Weights of a small transformer language model: MLP 3328 tanh GELU, 111M parameters.
Each number is 200 + 20 x the weight over its row's rms, rounded and kept within 0 to 999. Layers, rows and columns count from 0. The size before them is the row's rms in percent of the matrix's.

# layer 3 MLP down (transposed), 3328x832, rms 0.0164, rows 2969-2984, columns 416-519
102,198,208,217,213,233,222,180,185,236,192,213,177,180,217,194,209,178,232,212,189,195,183,227,207,203,199,167,188,219,192,189,181,212,194,194,230,194,185,240,185,187,177,160,241,238,218,213,206,223,237,203,230,200,152,185,201,247,179,187,199,205,209,212,208,208,187,187,187,179,191,211,178,176,202,186,165,203,216,185,218,186,236,227,185,188,197,194,198,185,168,194,198,208,171,167,207,194,169,191,183,189,144,194,178
095,184,218,184,202,201,200,149,190,226,174,176,203,189,176,221,231,165,205,197,220,212,202,192,212,177,198,212,190,218,220,208,211,218,221,186,198,235,198,214,199,213,195,207,188,205,180,237,193,189,189,221,166,218,203,215,209,210,180,192,198,242,178,187,194,199,206,176,195,212,223,206,206,212,230,196,218,190,186,232,203,240,207,182,183,204,199,213,192,157,226,209,225,174,190,203,183,183,192,220,192,201,212,200,169
091,206,196,187,177,207,232,178,196,248,196,195,194,205,226,227,226,170,203,214,201,189,180,203,193,216,226,192,192,173,172,213,213,211,222,213,220,220,219,177,191,216,157,169,169,172,188,204,186,229,223,185,200,190,193,166,221,201,182,193,225,228,220,215,209,207,212,191,215,156,198,192,207,215,175,239,221,221,226,225,242,215,176,177,193,181,193,184,206,173,176,220,199,223,190,194,205,171,188,198,226,189,163,198,203
097,218,200,195,206,173,170,208,200,167,175,197,224,227,160,193,220,223,206,217,222,200,193,221,211,214,222,191,253,193,196,170,203,196,225,210,190,157,169,230,232,252,227,266,161,183,187,210,193,241,226,193,227,209,185,231,220,232,197,234,189,180,184,170,214,196,215,165,187,199,164,211,221,212,203,201,194,213,177,231,192,218,213,196,206,210,188,188,190,201,209,226,228,162,157,168,214,201,213,212,195,219,208,171,195
108,199,218,210,192,226,160,199,232,246,208,254,203,193,178,223,190,191,217,203,200,202,198,184,168,212,205,214,213,196,230,204,164,191,185,205,206,175,236,153,156,196,214,221,208,195,208,227,232,198,191,220,220,235,199,210,197,200,196,180,191,224,177,196,183,220,204,247,228,180,208,236,187,223,211,217,214,202,214,190,213,197,194,214,227,180,186,189,195,192,203,186,199,146,195,202,182,191,203,227,169,182,184,180,196
094,185,203,160,198,242,208,149,173,217,199,246,162,188,208,227,217,208,213,193,210,208,192,219,213,177,213,237,188,191,207,197,198,191,212,244,246,214,210,177,185,221,203,188,188,205,207,229,187,174,208,206,195,200,142,193,201,193,196,196,193,185,203,189,222,198,195,196,208,218,168,162,207,248,192,221,217,235,174,204,198,205,224,213,207,201,213,212,196,179,202,165,218,196,186,174,233,221,188,195,219,196,149,213,200
098,241,176,183,227,197,153,184,180,209,208,201,201,224,194,174,221,231,211,162,200,200,227,202,182,195,201,206,198,181,224,185,208,193,217,219,184,212,181,244,212,194,177,195,198,201,223,161,233,164,180,192,215,179,190,210,179,183,217,193,177,208,201,202,193,190,204,179,196,192,183,170,208,177,202,218,195,177,218,219,210,216,213,211,245,204,217,223,184,175,213,194,203,211,224,221,186,200,223,240,204,204,184,177,185
101,186,174,217,185,226,186,223,203,186,211,229,210,203,206,190,189,208,199,188,202,215,181,150,202,247,241,213,203,234,193,206,204,189,193,198,191,210,198,207,200,196,243,176,232,158,202,207,193,176,214,219,208,179,197,209,153,230,231,201,196,196,194,216,209,194,213,214,221,204,207,219,180,245,206,195,185,164,205,205,184,190,177,223,185,177,220,218,165,199,146,201,224,178,212,187,203,170,236,179,192,212,187,174,181
116,172,196,216,222,211,197,217,206,210,187,173,218,221,200,166,203,195,205,192,210,208,180,160,184,225,210,165,202,229,196,224,215,202,191,197,198,206,157,176,176,178,196,221,179,199,208,191,195,207,208,207,194,214,194,242,216,252,204,192,189,219,183,211,181,166,206,214,172,191,207,227,220,187,166,198,210,201,253,162,180,187,222,186,200,163,217,174,220,214,220,205,204,200,188,206,248,224,209,203,202,226,203,198,220
110,193,200,190,220,201,192,176,248,202,175,193,194,197,207,191,188,229,181,202,168,214,174,198,218,194,225,195,218,203,196,159,181,223,204,186,201,237,184,193,218,202,205,226,186,167,263,196,177,199,238,201,187,210,197,227,211,211,227,167,187,216,200,181,174,230,166,188,207,172,173,190,181,187,197,210,229,191,203,178,202,221,183,228,217,215,222,176,198,212,206,184,197,221,171,184,167,216,193,223,211,156,207,207,215
075,182,180,187,239,196,200,225,182,193,198,171,197,181,214,197,196,205,227,198,241,175,191,184,188,165,205,174,182,197,222,207,205,204,214,209,197,202,210,202,217,187,198,203,209,189,132,201,202,209,200,192,207,227,172,237,200,229,205,218,205,196,182,213,201,192,198,186,187,184,173,199,208,212,268,237,187,192,192,204,207,193,195,206,185,209,163,157,209,203,198,240,195,234,192,185,208,214,194,176,186,194,205,225,209
104,208,212,202,172,232,193,201,158,191,199,208,225,196,210,219,202,191,202,196,145,193,190,244,184,194,182,220,226,194,197,175,226,202,201,207,230,193,196,196,195,186,192,185,211,221,184,160,222,185,184,200,208,268,198,194,219,192,217,199,190,201,175,188,206,180,176,210,186,195,217,203,197,171,201,229,176,220,198,205,236,185,196,227,185,222,188,183,202,211,218,222,212,157,187,177,219,181,195,204,214,186,206,188,191
114,193,190,209,199,207,194,144,183,193,225,199,206,214,203,183,167,212,206,222,207,161,175,242,194,141,157,227,214,204,165,166,191,205,213,233,152,186,205,203,177,212,225,170,203,177,225,174,204,170,197,242,189,190,195,186,186,222,220,223,182,202,222,180,192,218,191,197,210,184,195,151,181,224,213,191,180,184,187,212,198,197,209,193,206,229,211,204,188,174,191,200,181,225,203,173,216,179,227,215,179,202,222,203,205
090,177,259,218,224,208,130,201,183,219,206,209,224,211,202,199,207,161,201,207,257,196,209,184,197,188,218,196,216,177,220,196,193,187,213,244,167,205,225,216,197,198,197,193,208,186,139,193,194,204,201,222,183,204,204,159,208,187,191,209,232,214,209,181,234,180,211,202,226,218,170,166,212,226,207,209,211,215,199,207,179,198,202,197,174,251,169,242,194,197,178,216,212,172,203,202,201,170,186,169,196,217,210,183,181
097,177,184,206,179,204,206,163,143,202,192,179,158,265,186,239,190,184,214,157,207,205,207,219,233,217,215,213,240,217,204,190,227,172,213,216,206,191,223,169,192,191,192,205,200,190,212,173,211,194,181,199,227,202,228,196,186,168,181,202,206,211,216,150,211,216,142,214,191,215,192,188,185,175,230,200,199,212,178,179,164,183,159,192,233,207,213,213,205,204,153,211,230,183,241,198,179,187,176,229,272,202,199,232,169
097,159,216,177,211,218,146,195,221,211,225,177,195,237,215,211,209,218,191,227,226,192,211,171,174,177,199,197,205,189,188,216,188,175,222,200,187,191,172,193,221,221,195,220,219,226,157,199,229,187,175,184,182,168,220,196,228,189,196,191,212,204,218,258,232,181,139,200,219,225,187,192,218,206,237,227,214,170,160,181,197,168,179,223,188,223,171,210,208,212,226,222,223,175,206,218,186,186,200,212,182,156,186,200,166
# layer 3 MLP up, 3328x832, rms 0.0228, rows 2970-2984, columns 416-519
095,180,174,187,183,229,215,181,228,230,183,206,221,240,189,174,195,194,207,177,227,201,169,207,187,222,252,201,196,182,213,215,199,197,153,191,187,159,175,175,221,195,210,164,240,144,199,187,174,203,185,189,232,199,196,189,207,175,237,215,164,197,186,195,204,219,212,212,222,198,170,193,214,211,203,166,184,227,168,163,205,175,180,196,190,194,200,173,226,196,202,185,179,233,204,230,187,228,185,210,186,179,187,219,244
097,218,198,223,230,205,201,186,210,194,211,219,167,196,176,161,165,213,208,190,172,251,234,187,207,176,198,225,231,171,181,171,180,211,177,187,190,192,203,248,170,203,210,196,246,181,216,205,208,153,196,209,212,207,225,204,169,198,199,203,188,207,219,216,199,193,205,218,182,226,185,193,180,196,199,174,179,198,170,150,182,175,188,213,201,193,208,191,179,211,214,175,199,203,172,182,200,230,192,193,210,220,221,227,165
101,204,193,222,216,248,169,222,198,199,175,206,262,204,193,161,191,189,198,183,192,220,215,197,206,218,178,193,191,215,215,187,222,225,233,189,188,150,205,218,223,198,184,243,209,185,197,175,231,196,220,223,201,209,160,231,195,198,229,178,218,241,183,204,166,181,200,206,194,225,192,225,208,208,209,193,195,184,181,188,206,217,222,188,175,166,212,214,206,198,218,198,235,175,190,211,181,173,207,211,164,197,236,243,219
105,193,179,219,184,197,238,220,213,205,199,231,180,214,219,190,181,194,218,213,200,181,198,200,250,183,232,214,199,193,186,209,180,172,193,200,206,202,191,213,178,196,172,227,199,191,246,211,216,190,194,170,218,225,226,197,226,197,185,194,196,200,208,227,213,187,219,165,218,201,216,165,234,194,203,182,171,176,209,204,199,199,168,206,229,177,160,199,227,222,164,202,199,194,147,197,156,170,176,198,145,196,205,215,219
091,188,212,191,181,198,172,204,191,203,201,205,229,212,204,186,152,214,167,212,181,224,208,175,190,214,187,174,206,215,173,186,185,213,192,173,203,205,187,249,210,212,203,166,202,190,236,221,198,211,201,183,178,195,231,219,164,190,184,222,204,167,196,203,178,234,178,236,204,219,201,147,172,173,180,182,212,217,174,182,173,198,162,220,198,209,200,214,156,214,192,207,187,199,192,187,204,215,208,208,212,210,195,192,175
094,213,216,247,223,211,185,218,201,213,184,176,222,201,155,209,225,216,186,215,180,182,203,203,230,232,199,195,165,193,205,196,214,219,151,173,206,197,224,189,202,184,212,205,232,197,217,198,189,223,198,215,168,249,194,206,188,197,228,228,216,219,208,197,229,188,202,223,214,234,188,184,215,216,181,219,188,194,197,219,225,225,201,200,222,176,207,173,224,216,175,245,185,225,209,197,198,194,223,178,213,236,210,192,203
099,230,201,210,188,168,196,233,154,232,195,213,196,202,231,227,154,208,221,176,199,213,217,203,197,182,201,217,229,174,196,192,209,170,168,195,231,150,224,223,202,203,200,214,209,191,181,210,201,217,197,198,186,180,190,220,225,194,194,151,201,144,188,195,210,189,197,227,170,209,204,203,236,206,228,179,187,247,230,186,187,203,180,131,217,189,216,192,154,213,208,181,174,205,171,219,157,248,207,172,231,209,206,191,210
104,178,191,186,202,190,184,170,216,218,174,194,217,206,228,145,180,195,170,224,205,209,183,210,194,221,250,166,196,191,242,205,204,189,203,195,147,207,189,188,206,209,184,158,192,194,188,192,215,191,204,171,185,214,169,190,176,188,185,200,158,232,167,174,182,222,215,210,202,220,223,201,184,205,194,223,194,198,210,176,217,222,207,181,187,194,193,224,219,204,169,204,216,199,187,237,202,222,205,205,242,195,221,219,185
102,178,186,214,197,231,191,191,193,233,149,207,160,217,230,164,207,225,188,200,191,222,215,198,220,186,220,199,240,176,173,203,186,236,166,188,223,183,214,201,190,222,188,218,176,235,252,202,166,157,195,223,186,235,195,202,203,174,228,186,200,190,221,221,199,209,223,203,200,157,176,185,231,221,213,197,183,226,203,184,207,185,170,193,186,213,198,183,181,204,184,187,201,216,210,180,188,211,210,199,205,195,179,214,167
086,230,236,237,220,224,204,182,204,173,192,230,171,243,210,182,193,212,224,217,216,233,196,187,204,231,220,213,184,229,203,223,213,170,195,179,203,211,188,198,172,208,198,176,259,203,193,223,247,176,182,202,188,182,187,202,210,202,210,169,224,222,175,195,207,216,186,222,203,238,199,184,180,217,167,210,186,202,219,196,190,220,216,189,193,208,231,223,213,178,190,218,178,176,192,204,184,179,195,204,188,180,203,183,159
100,234,193,214,180,209,189,225,223,199,211,225,194,210,198,174,206,213,179,236,199,199,185,215,176,195,190,211,169,234,170,215,213,181,209,192,192,200,179,192,228,211,227,189,216,181,173,193,191,174,192,209,193,185,174,224,199,181,209,203,192,225,195,178,214,209,203,191,206,212,192,197,179,210,206,221,159,174,175,194,218,208,219,193,223,204,180,212,183,184,190,200,205,214,199,193,174,156,216,182,180,182,227,164,181
104,188,186,183,213,245,195,201,242,230,178,242,191,221,176,222,154,214,201,206,201,219,207,216,183,185,216,193,220,189,205,188,189,226,201,175,212,188,201,244,170,173,196,202,239,192,170,222,210,186,218,181,232,194,169,215,221,188,199,203,180,183,176,205,167,194,205,209,156,203,237,200,188,223,200,185,208,230,179,199,217,167,218,234,190,175,233,184,196,207,209,213,180,207,164,150,182,218,199,214,242,188,228,226,204
106,219,195,222,194,202,196,209,228,204,202,187,192,240,192,176,188,226,208,191,210,215,192,186,220,214,190,203,230,188,203,173,257,205,174,208,211,188,220,205,192,170,209,187,180,197,181,192,198,160,198,169,249,169,179,208,215,183,224,160,206,179,185,195,176,206,205,231,199,228,212,176,191,170,203,200,196,188,195,179,225,184,187,194,198,211,169,230,199,169,169,197,183,180,185,198,165,189,174,194,230,190,203,239,209
096,201,215,199,185,159,232,228,225,214,151,165,186,242,175,172,212,217,199,210,190,200,207,206,179,192,216,180,205,195,229,204,221,205,206,181,224,216,165,183,222,221,248,223,238,171,219,175,195,228,179,189,206,208,142,219,181,183,215,199,239,226,188,163,199,176,193,206,216,184,209,208,205,203,191,221,215,236,190,241,235,203,211,218,201,169,186,193,197,239,236,193,175,201,162,198,180,234,196,188,194,204,191,233,174
099,194,210,200,176,221,224,208,178,219,184,206,220,214,226,215,222,182,233,170,208,227,195,237,204,190,193,221,199,203,203,199,168,210,165,213,194,223,200,192,199,189,181,216,232,150,207,224,197,186,201,151,204,202,190,186,185,204,194,173,184,194,209,193,207,205,240,173,204,200,187,198,198,200,200,218,217,183,199,185,189,191,219,167,192,197,207,215,171,200,189,204,228,202,212,186,194,167,201,211,223,190,257,184,218